Weights of a small GPT-style language model, trained from scratch on English Wikipedia.
Size: 14 layers, width 192, 3 heads of 64, MLP 768 squared ReLU.
Architecture: rotary positions, no biases in attention or MLP, local attention windows, value embeddings, an embedding shortcut, learned residual scales.
Each number is 500 + 50 x the weight over the matrix's rms, rounded and kept within 0 to 999. Layers, rows and columns count from 0. Numbers have three digits each.

# layer 7 MLP up, 768x192, rms 0.0556, rows 211-260, columns 128-191
524434483476535516471481514508550567524386508520518479589499435393527418532497456447458514461485520572459472570494515520537502578508529514553462480582597517491604493543505482457497471436537457
616539515468422528522580453474482467629539499440508463521507487468452435438510420509552555438455598573522536520447553490532541446476430505577434572535519631574504489448483446479580534507479442
464475553505489432481613446510510504451471515458425482527585471534531436510435470554474572453514535409518583494512473456565503446426578496539565432530489491552554447538482488508589446557489547
535553565505539537474516548495482485490588516544454438479531588508513495528476500467488463446586492477525519548421529446472524502512506428485588484566472482485508553498529453502519587397544524
596578473495552447474526567520401460529502513554511430537502407402481533493491469377515558417477503542494491501595521546484497509526493490578560465497477522439531544428465572557483576548471484
578547453546344498560583559487529426440447469525467607495429473580650514489498463430524541564449475573591472542479575467484490460414450463442502463503489510483553506477591553436488493497670525
499478595535568463515449442514393461595516489496551463551561484509511492590510512409542526559553467392487449499490479589457496451489468457491529406479520561583519496446509482484586443564589513
543463459515559514491555497466526492411469460501525426602474519414417434564584520500512407520486415491555593529482512508575642563501411524534496486481478559483511575512473531596545521525487573
516424535443502574530442496454540459487527494453554516465518467633554469540557464495497538472490388487513508543538470459549534484512446440513545544458491451461512489537597553552570459534528460
478457510542481451523580496510494487512495587487453497566539495434554515487537535435502507474503530452512545443503397519608441595474479422400539512589543485621483423521557433477466492595522500
532504496468451553538538432475476604527452398431482527536426416485473558426615459598570546418518502555471478445441499452482511505554571528492507566538509479616448464485508450529478474586440648
549453442493585548438451468570388439499519454403448489504597479498485519532438515482510521478437617448510498477465479559441515436438521554454516594469483485482527536561473537521468541537476485
504536519458508518487513554451470488566589516492542423494433510503389538524459507424517474601482501499476528442557547504447537549574489625499509451520551426503509567556586480444445471479485531
549489530461505486491569615561529481560530488546507479577499466603573575382387545438497561514471503522518484388507419468491501479495471432546514533460615568469525486467524448462527509467558378
561495495588489539465473490534397408462398533559497405488477557605511469453502446432528532465388508454449572479546566467534468453558591385468538559485551597475579528501491562466506604562493641
519452527435526473518480433477506394443512500471506462427512470507461552564591553430515549590463566492511574533519535513496491499476456379469432452456500390459548492537441549493442498476517461
556550474325449509449494447454433575547530415466506474546419441475515533456536491503497537478487506506483416514490521505554443562556466474603540435629487423589459518471553473512427503558590514
447464443526500449553503459497510507443473491516529479476480496451467506578499452439473555471515519502527492517481575526503472506558402574537403566483540546438532542473434480485541433556475549
460527501541431499438423463557447507409468577515604561546553497439480539481483507510531470463537503453534520477427461532524492477461467495498605452489540462587529484491515526454454515511501449
528466527421576484499420526547567511510521560430527499488539527475498478374490461515481419462521468525524551500528609528549550462449490474538422463426532506580475486495483490536515542399534464
482486554529493507532535568504492519416483563465417503501454501488537602444571516523628498434481548542496510464576555494507469472449488587502559425529488436589539586451463524520518525614592397
491548526485503483509502481548513516529528542426511507476435457534531407513552536479548498457432603601531452452491463513452556470523532584503517475625439374536560487488556541565509555502525487
444452546520450583581591514518484514436518495488515446479466420538559478607552564488475507502549395465547472456562477583410518474468477463446545460472480518550535561503480490562503502486498519
529598541490505413432506496485556411502487525421507486625547454389453427432502533535425597553514392467465508423503614516520486514505446493575605543466508462392530420564535469421478506461541499
654474512467490369494467426472497559504502519512471555508449435536512482556557567406429507434565510573604443446491516447493541442445542546416474378482479550443511468466528477462478454552475510
497532481478458450518484512533483469560523451582494430519407584525451547571558549452510403470441488478523571456442592568595498476532472455502448505506494450486463516483531520496539562453488435
465436585568539543558458514572458472481460564492605546472552478436471458553467536525469555368452470503589559477446447544464555475529520495512444462443480530501457498405582566578446435442450414
475502433512463441488547380482529497492586539612421557547419527496571494514513538509476461448563543472569470452477468544520582477563509447441481484490549460475550498541498602421515483511429503
547452443479554544519487539488481407473472419502626479493527524493599565494463372563403460445481547514597470384480517553404543525475455630578445591537541609540375512556625518470423574495436414
576495421512540566537558584484486429511551544479406576528486498469515501502423479428457367505396444557462515580469567466508457512606415593446460515576541553512503438587484564438612563524604427
409523601579532469564489578447525442437470434460506516467579464490497466558550546494513575540490459650583480453548532435421538502425566581463526560520597505593446451510474409518503477514452424
524542441526456442487551435546457574565541422470508543538446495500493448433504476472464501522443487482509397506497482547592540507466521534525512553445466533525494481479525534554467452445503479
477429604545615493476458586577523503520551550539534526507523599514556418577452488435594538471447475486580415504529404476508477537473452526472561497568344456493406509467498528522483427555433434
509490535563584513428547517533535567451497537504516398526487496566538479513549518436531530473298458497473485416580429427445423514534531411509570554422380507597508506547545460505475515472425504
559525556490488511440382565552510475384502412497449489489535519516433469560536412514549440490527588592540622587423463495393454405504487431450502469476491504434510460498467443433523460484549451
519545539502528481521548478535517540483555517460547427550476459476493542477500460502418537470435565577511472508472500541450406553513510587458503530446496550541464502500513399482525483515471493
547491489549503469549457470493471570525423520444488443460497455479566495536464497635517469422534505517533548587432507496538506577484532526538498470452519500487577488588442381563543523604434445
435451512535560523532437487557445461506433442508453505477588528515543477546495537546438451559490437515448474430484514440487505559439511498513504465507456568554444517524531502463483460558453558
610550449570467495474459530470512524395594366537442535518549490531529396386432467487512574484576553518501482432460409456546590520499569475506562487518532472466481496422561488439534482501456509
480467507549555477559488356545437450514486553525487509504527466520543392473557427501490487526554591376563542581471501448513450442549499435453441536448540545433586580533503476434518487497425513
497597519568401504494549528587554533518464473537419498499514504512526494521466423444524491502523538420452502475487485447495510513438496519490514514553470513469482597468468390433492483510465506
482412459510519581407533524503509423552586501529473495461423517468502516611544499513536581440476584437443457390594502460571509514556546560543467559475468493610527431498426428465462563546467551
552459505493438456514492510556488454519508595440511516498535466596464525408544503474498556431430496480473421427507439572466471496436525513503500520501511487553509425381473354508523492531538424
371579493505562565510483556495517525476477411464521459495605485553513433521514445477488569474513453418551515493550438537453523515432515557459531529459528529434523507481517486414529624439581560
468586529545532571473473490543472462468454520476605474541544453508434513499454461469483510475541601514546575579483502439486505506376418543515532488555584525537485521521479512443534515567514487
569484484505536559504499493403435397505527521532546523553578445514406350548550466546515432471553462441454422487505492596466594461477485564477507574506487479571518436444510465475341553540468473
515612451486448515514433485541522492503481552496489545497466662535426515518459521523540482496513527504548468455413561536488534481517501521487395455482547464490339464474541464553452406419548477
374490553469506510558435400588448426489501453460573449409528448501470490499495505556477480476541576400409486483561493567551477515541476504439532502478525425423521493562549448466538499474458558
449428503450567545500488460478408475573561533557482516573479588521467442575520534485558503490521533482543416509556530499483463537460495456525552420429500540612537523555421535470617539431487508
549528435483478518540533443492454555478531537410488491517402393529512469506485495534464587561526520484523477540519505480440489427515537457453500483472441437551457564551514540530489516573473548
# layer 7 MLP down (transposed), 768x192, rms 0.0559, rows 211-260, columns 128-191
513656570617437505525473532508496398442496473473477481406530547509497505456531426488561470555591488449535550406563451504474424484454431502417499496450414497534482560416396441515568569599532553
584625534478488521484615474528558491541571487617458515441453392560497506405546550552539479462545426466376584442539460475584529523486359509486494487522451497492493478514593542540545581460514493
479523556448519459509544444435422484526561501533539481517463434506509518497519516458484531434493507567542526490485631520490490541524556456543507519496487430455526508571539494522478549461426497
459443480566488429520526447534511397584541571488527555387563498573458538413403541483505512545571506485508438516495436459452505520492507486525514530471455509470462443484529467484493503493480493
530520579527439477400472553451459417477427497542540547476551484552457522470472490556455489537431509388421477514490414527434495476449515485517456391520520482497488478459507573494537460522404639
528490505551496488470554482440493527390383588447488508532495470528456558456541545525525578498403421530441517596612544536497500502499448481494449566536515389527518527533457557437417466519481475
487493469504476595543470547435443604485458473465491540517521524503561555550549460389485476455480416463538575477504518482454483450450455469544441491502471612602483508397495563524476531459504491
508426512431585633570412555515509457534456478482546515518522567419511531487515531434502462508515542485483528543479510501486496433539493522483445613587507526460464495509421548505428486501565414
577471504498502472420499394604499568512365564583495491547557459513402501455564427500415437476516535595471559465486426485509484516491458471476504535526531487574423510471443523465477528497449410
378479490406452485477487448483510581553611445488506493537570522542502507555510532431451485491456549422453409536509551486491510502532530434498449496538574505454563438440590387547597521417444548
499562525403421530550502502509539512582488557495561530563478481514555522458481438604468554549459504475445425503492489398477556530594477491472515572483460519593456487471486500620521619432418544
510504484447457553464509426540454452547504480511464561473470511504564547457490451591521508482477434478477550513507475459500507451472523433492425475479526436545558482475488510525508610548480511
490499482414510578396549438471513521513540407497478477568449537526589470547495476571465518475411475444368562578426526525398544483498458486571437529465486547501525517496454511515417596454589463
574462552511499484502480451453568446390503494540464471548450530496447516358533413451483548475571458401518495508480430537522406386529412581435542524406473514504513503510463451525435450416528527
545448546548572494483555492497382458481482545419472384487510541489607438552497472480459611453469468491478527472581542487551506443432578536547496493476465592518513562438488481480443511516433615
519527499532495423377526519521453479488478504451437575441475510471572572524485479566521485395537473506495520510493426512533467514518457466544487485486545470471540490557523439576485538511490484
474487477457364445510457546473472534427488592522460488433514453520525441542591409428482515521443475411564526506506518535520591467455431536480560565533587434533474456491477435532474536529557570
551518505574537540553440499435568532603497486522480534457467543422557540489529493565485559488500497528481597453544464519502480469538536429478507485524478518572389471440486515471492511504499446
471544500499397522385519507458425563496400445502517485449467523410477499475448526446483482590450464540449487512531498452559499492424534508493568434493529393589459480430454473525451571514451496
489492490522534536531569459513452541443511463493484536565501563524510492533570520446471552492384560449475458486537395422477524436505524492470502567428479474511426415506489522438482452503522498
481523561537451406536512524550547487484492409569421561464540469514486477504533454593477431577424471421457504570413415481503468464547463448536504525529500490484437550510479507369581508473539582
420517574462470514530535574551487441497431565591478552412541573534540523477578415533484482450509476503453559481553469487502558485463533521522603495536420408454624499490502579550408488489527462
464527541545413526517446525500553511467485529456499486525492484382540501448537510487506497445427526543483443647542517560494457517510483452514476462467444594478503443558572494511408486504381485
488477525475491545511514511498475492514448533506485565591595467393582459487531598473424659465515384450547473578505530420461404566567479416616473429493542569486399454525481467507432460435417579
453515452501475430521489543505547569558457577510532517497400511551552470542452553487567488437519493519428435514452524429433631570449430579490571472450583522527539473464457441518495459440447550
506568504481504438497503451537474507492572495385513466465496510501481407519473446504443499443444496416570366474499537502562547580455527451467453444384503553543512443405500534492547479526474556
499517500510531519579470530605533526432414494395519551500444427420525526545502519521553526386469506533492524577500477524484571451664594522504471588468349492526493476498542483508548383528501520
504518489549506431460459484491478456486562506496459525514411490557582499535514448514523502531465457505520562483421537536427496508517506524531542520537495462477561485498548530467541485484497452
429420488498434501468547566505476370509548443385456540404447517514516509480502629493613436426564601565540416516582526451541538505459513538451392443568529489509542522523491490519487515478627487
515443534423542571533576513517565557534590529410476545458573451550486566541490527574346445371526494557482537464518570463446460559543458591470471580532511587533491381523470406461593588453532581
535488524559459485584393577522572585457550498478517491505644465514450496554434589510473479463494458545594496465522491420402510495398515527440482536474466549492512421439431391592604488425484485
420513505461501601458458563435540576460564484494508502431510469468420534562403530455570521469498426562420443480395426481526619500574535502538463490462509472482537565485557541477584555492494516
592378613460549417421510526441553490522502463525484489552547664550545480565591463527499490486606445482617550496461473528467425546454414413532631476514498611450432500452498498501397486487485525
527419405435487517483448502457560545562543443608496573498498504436508535558520512550510540504496525555454439403589510485459545480419454437392540567470579501459501408478466431490516503511473455
558570526442548466588529549433539447485556523513465504462532452582556487526553441443506491473477417460468476517496517476564484551490474448462381491503471463493489503476542463457499528562577424
504492555511434487529571438506501514425575518530564489482426487621545489516413454527508485480522451418553470507393428446465537539493528435576505434468433575500492530521495533519488556481513465
564561402497486481430500448538527494504451513589511474394500384403509521499433478574436467538554493475503498593476480517469539526427480498559438506504448573516546457501523484542507467485498536
496476458432494550537507522509648524487549546510415429555487597477485505467596421463607591479490492621528455529424485473530539553467470537448453538390564490499532545472405497563513509445519482
411460551501461523470502483481497481530514510410477544521566531513434409595521551556475490563486460449463497537441463461498566473535528509364500474495553489564419536524432385554473508424468510
495509388443495480526426486411492407519488554524458422453538622465536552490378453556558572461510584508526458544593497477455496461611513484513465520429510567541570534536493490492521499544439500
422432542464413348496488584460464504550585537535517497586529508451571559539567461520527509482445488565544505561510572478517484473513534505558528552475471583530516528565492482560499544479403563
409490530442546490416526507467475519594533452528470623517415511546463471538495457574506541592499536460446424473526550478495506557535552574481486473489474458561465458495508497444443575455484492
531436451540601530423596445484454558459502509562462529489523534399428516511566511496489445484519601480500445492449520474484503552494471575492418429545481547541474465497496585507515454444536435
495429458471521420553586482415505441593400473475557499487503491488519478545537409447427547488477577532590527555577516473554463587485527509431528523411410574539473525510458434436573496477533544
432439508444474509429551499536544488417444464550472477444482567443569462525474467431587546590441497513392566547541553543556446441444467596474504461594581455557455507458432515461520505492557535
517456535485547561514494424440429407603496414547578383496387586490529500567632433495468398550536512461559436514454419498513536528454514422412535561509500443582545461535530475457465519532461445
510455476536515508447445486478482505450533591585520544531493356528525569451503542370510474464514555450479544543536502566546531467492528593416463538516543563511517566445493589535454520476580516
426491620431504479603497481512499460501457495587458477478467438510499480431514478456456459479474534513411515439532431543474477529470497556543497530525523389460492534435461454543540474513417439
485544555596438481510389495467562493536567537539510506523417541543384495520513486485545440531484578590347463521604458544624507397460464476516558526422554506544524490543533453471576498535607539
567579549437489462528441499459437568481420531460568573474563525581510487531472444461464496525520484458416505470411492548553506553558556430540534542533527459498508556503393469546500510439506466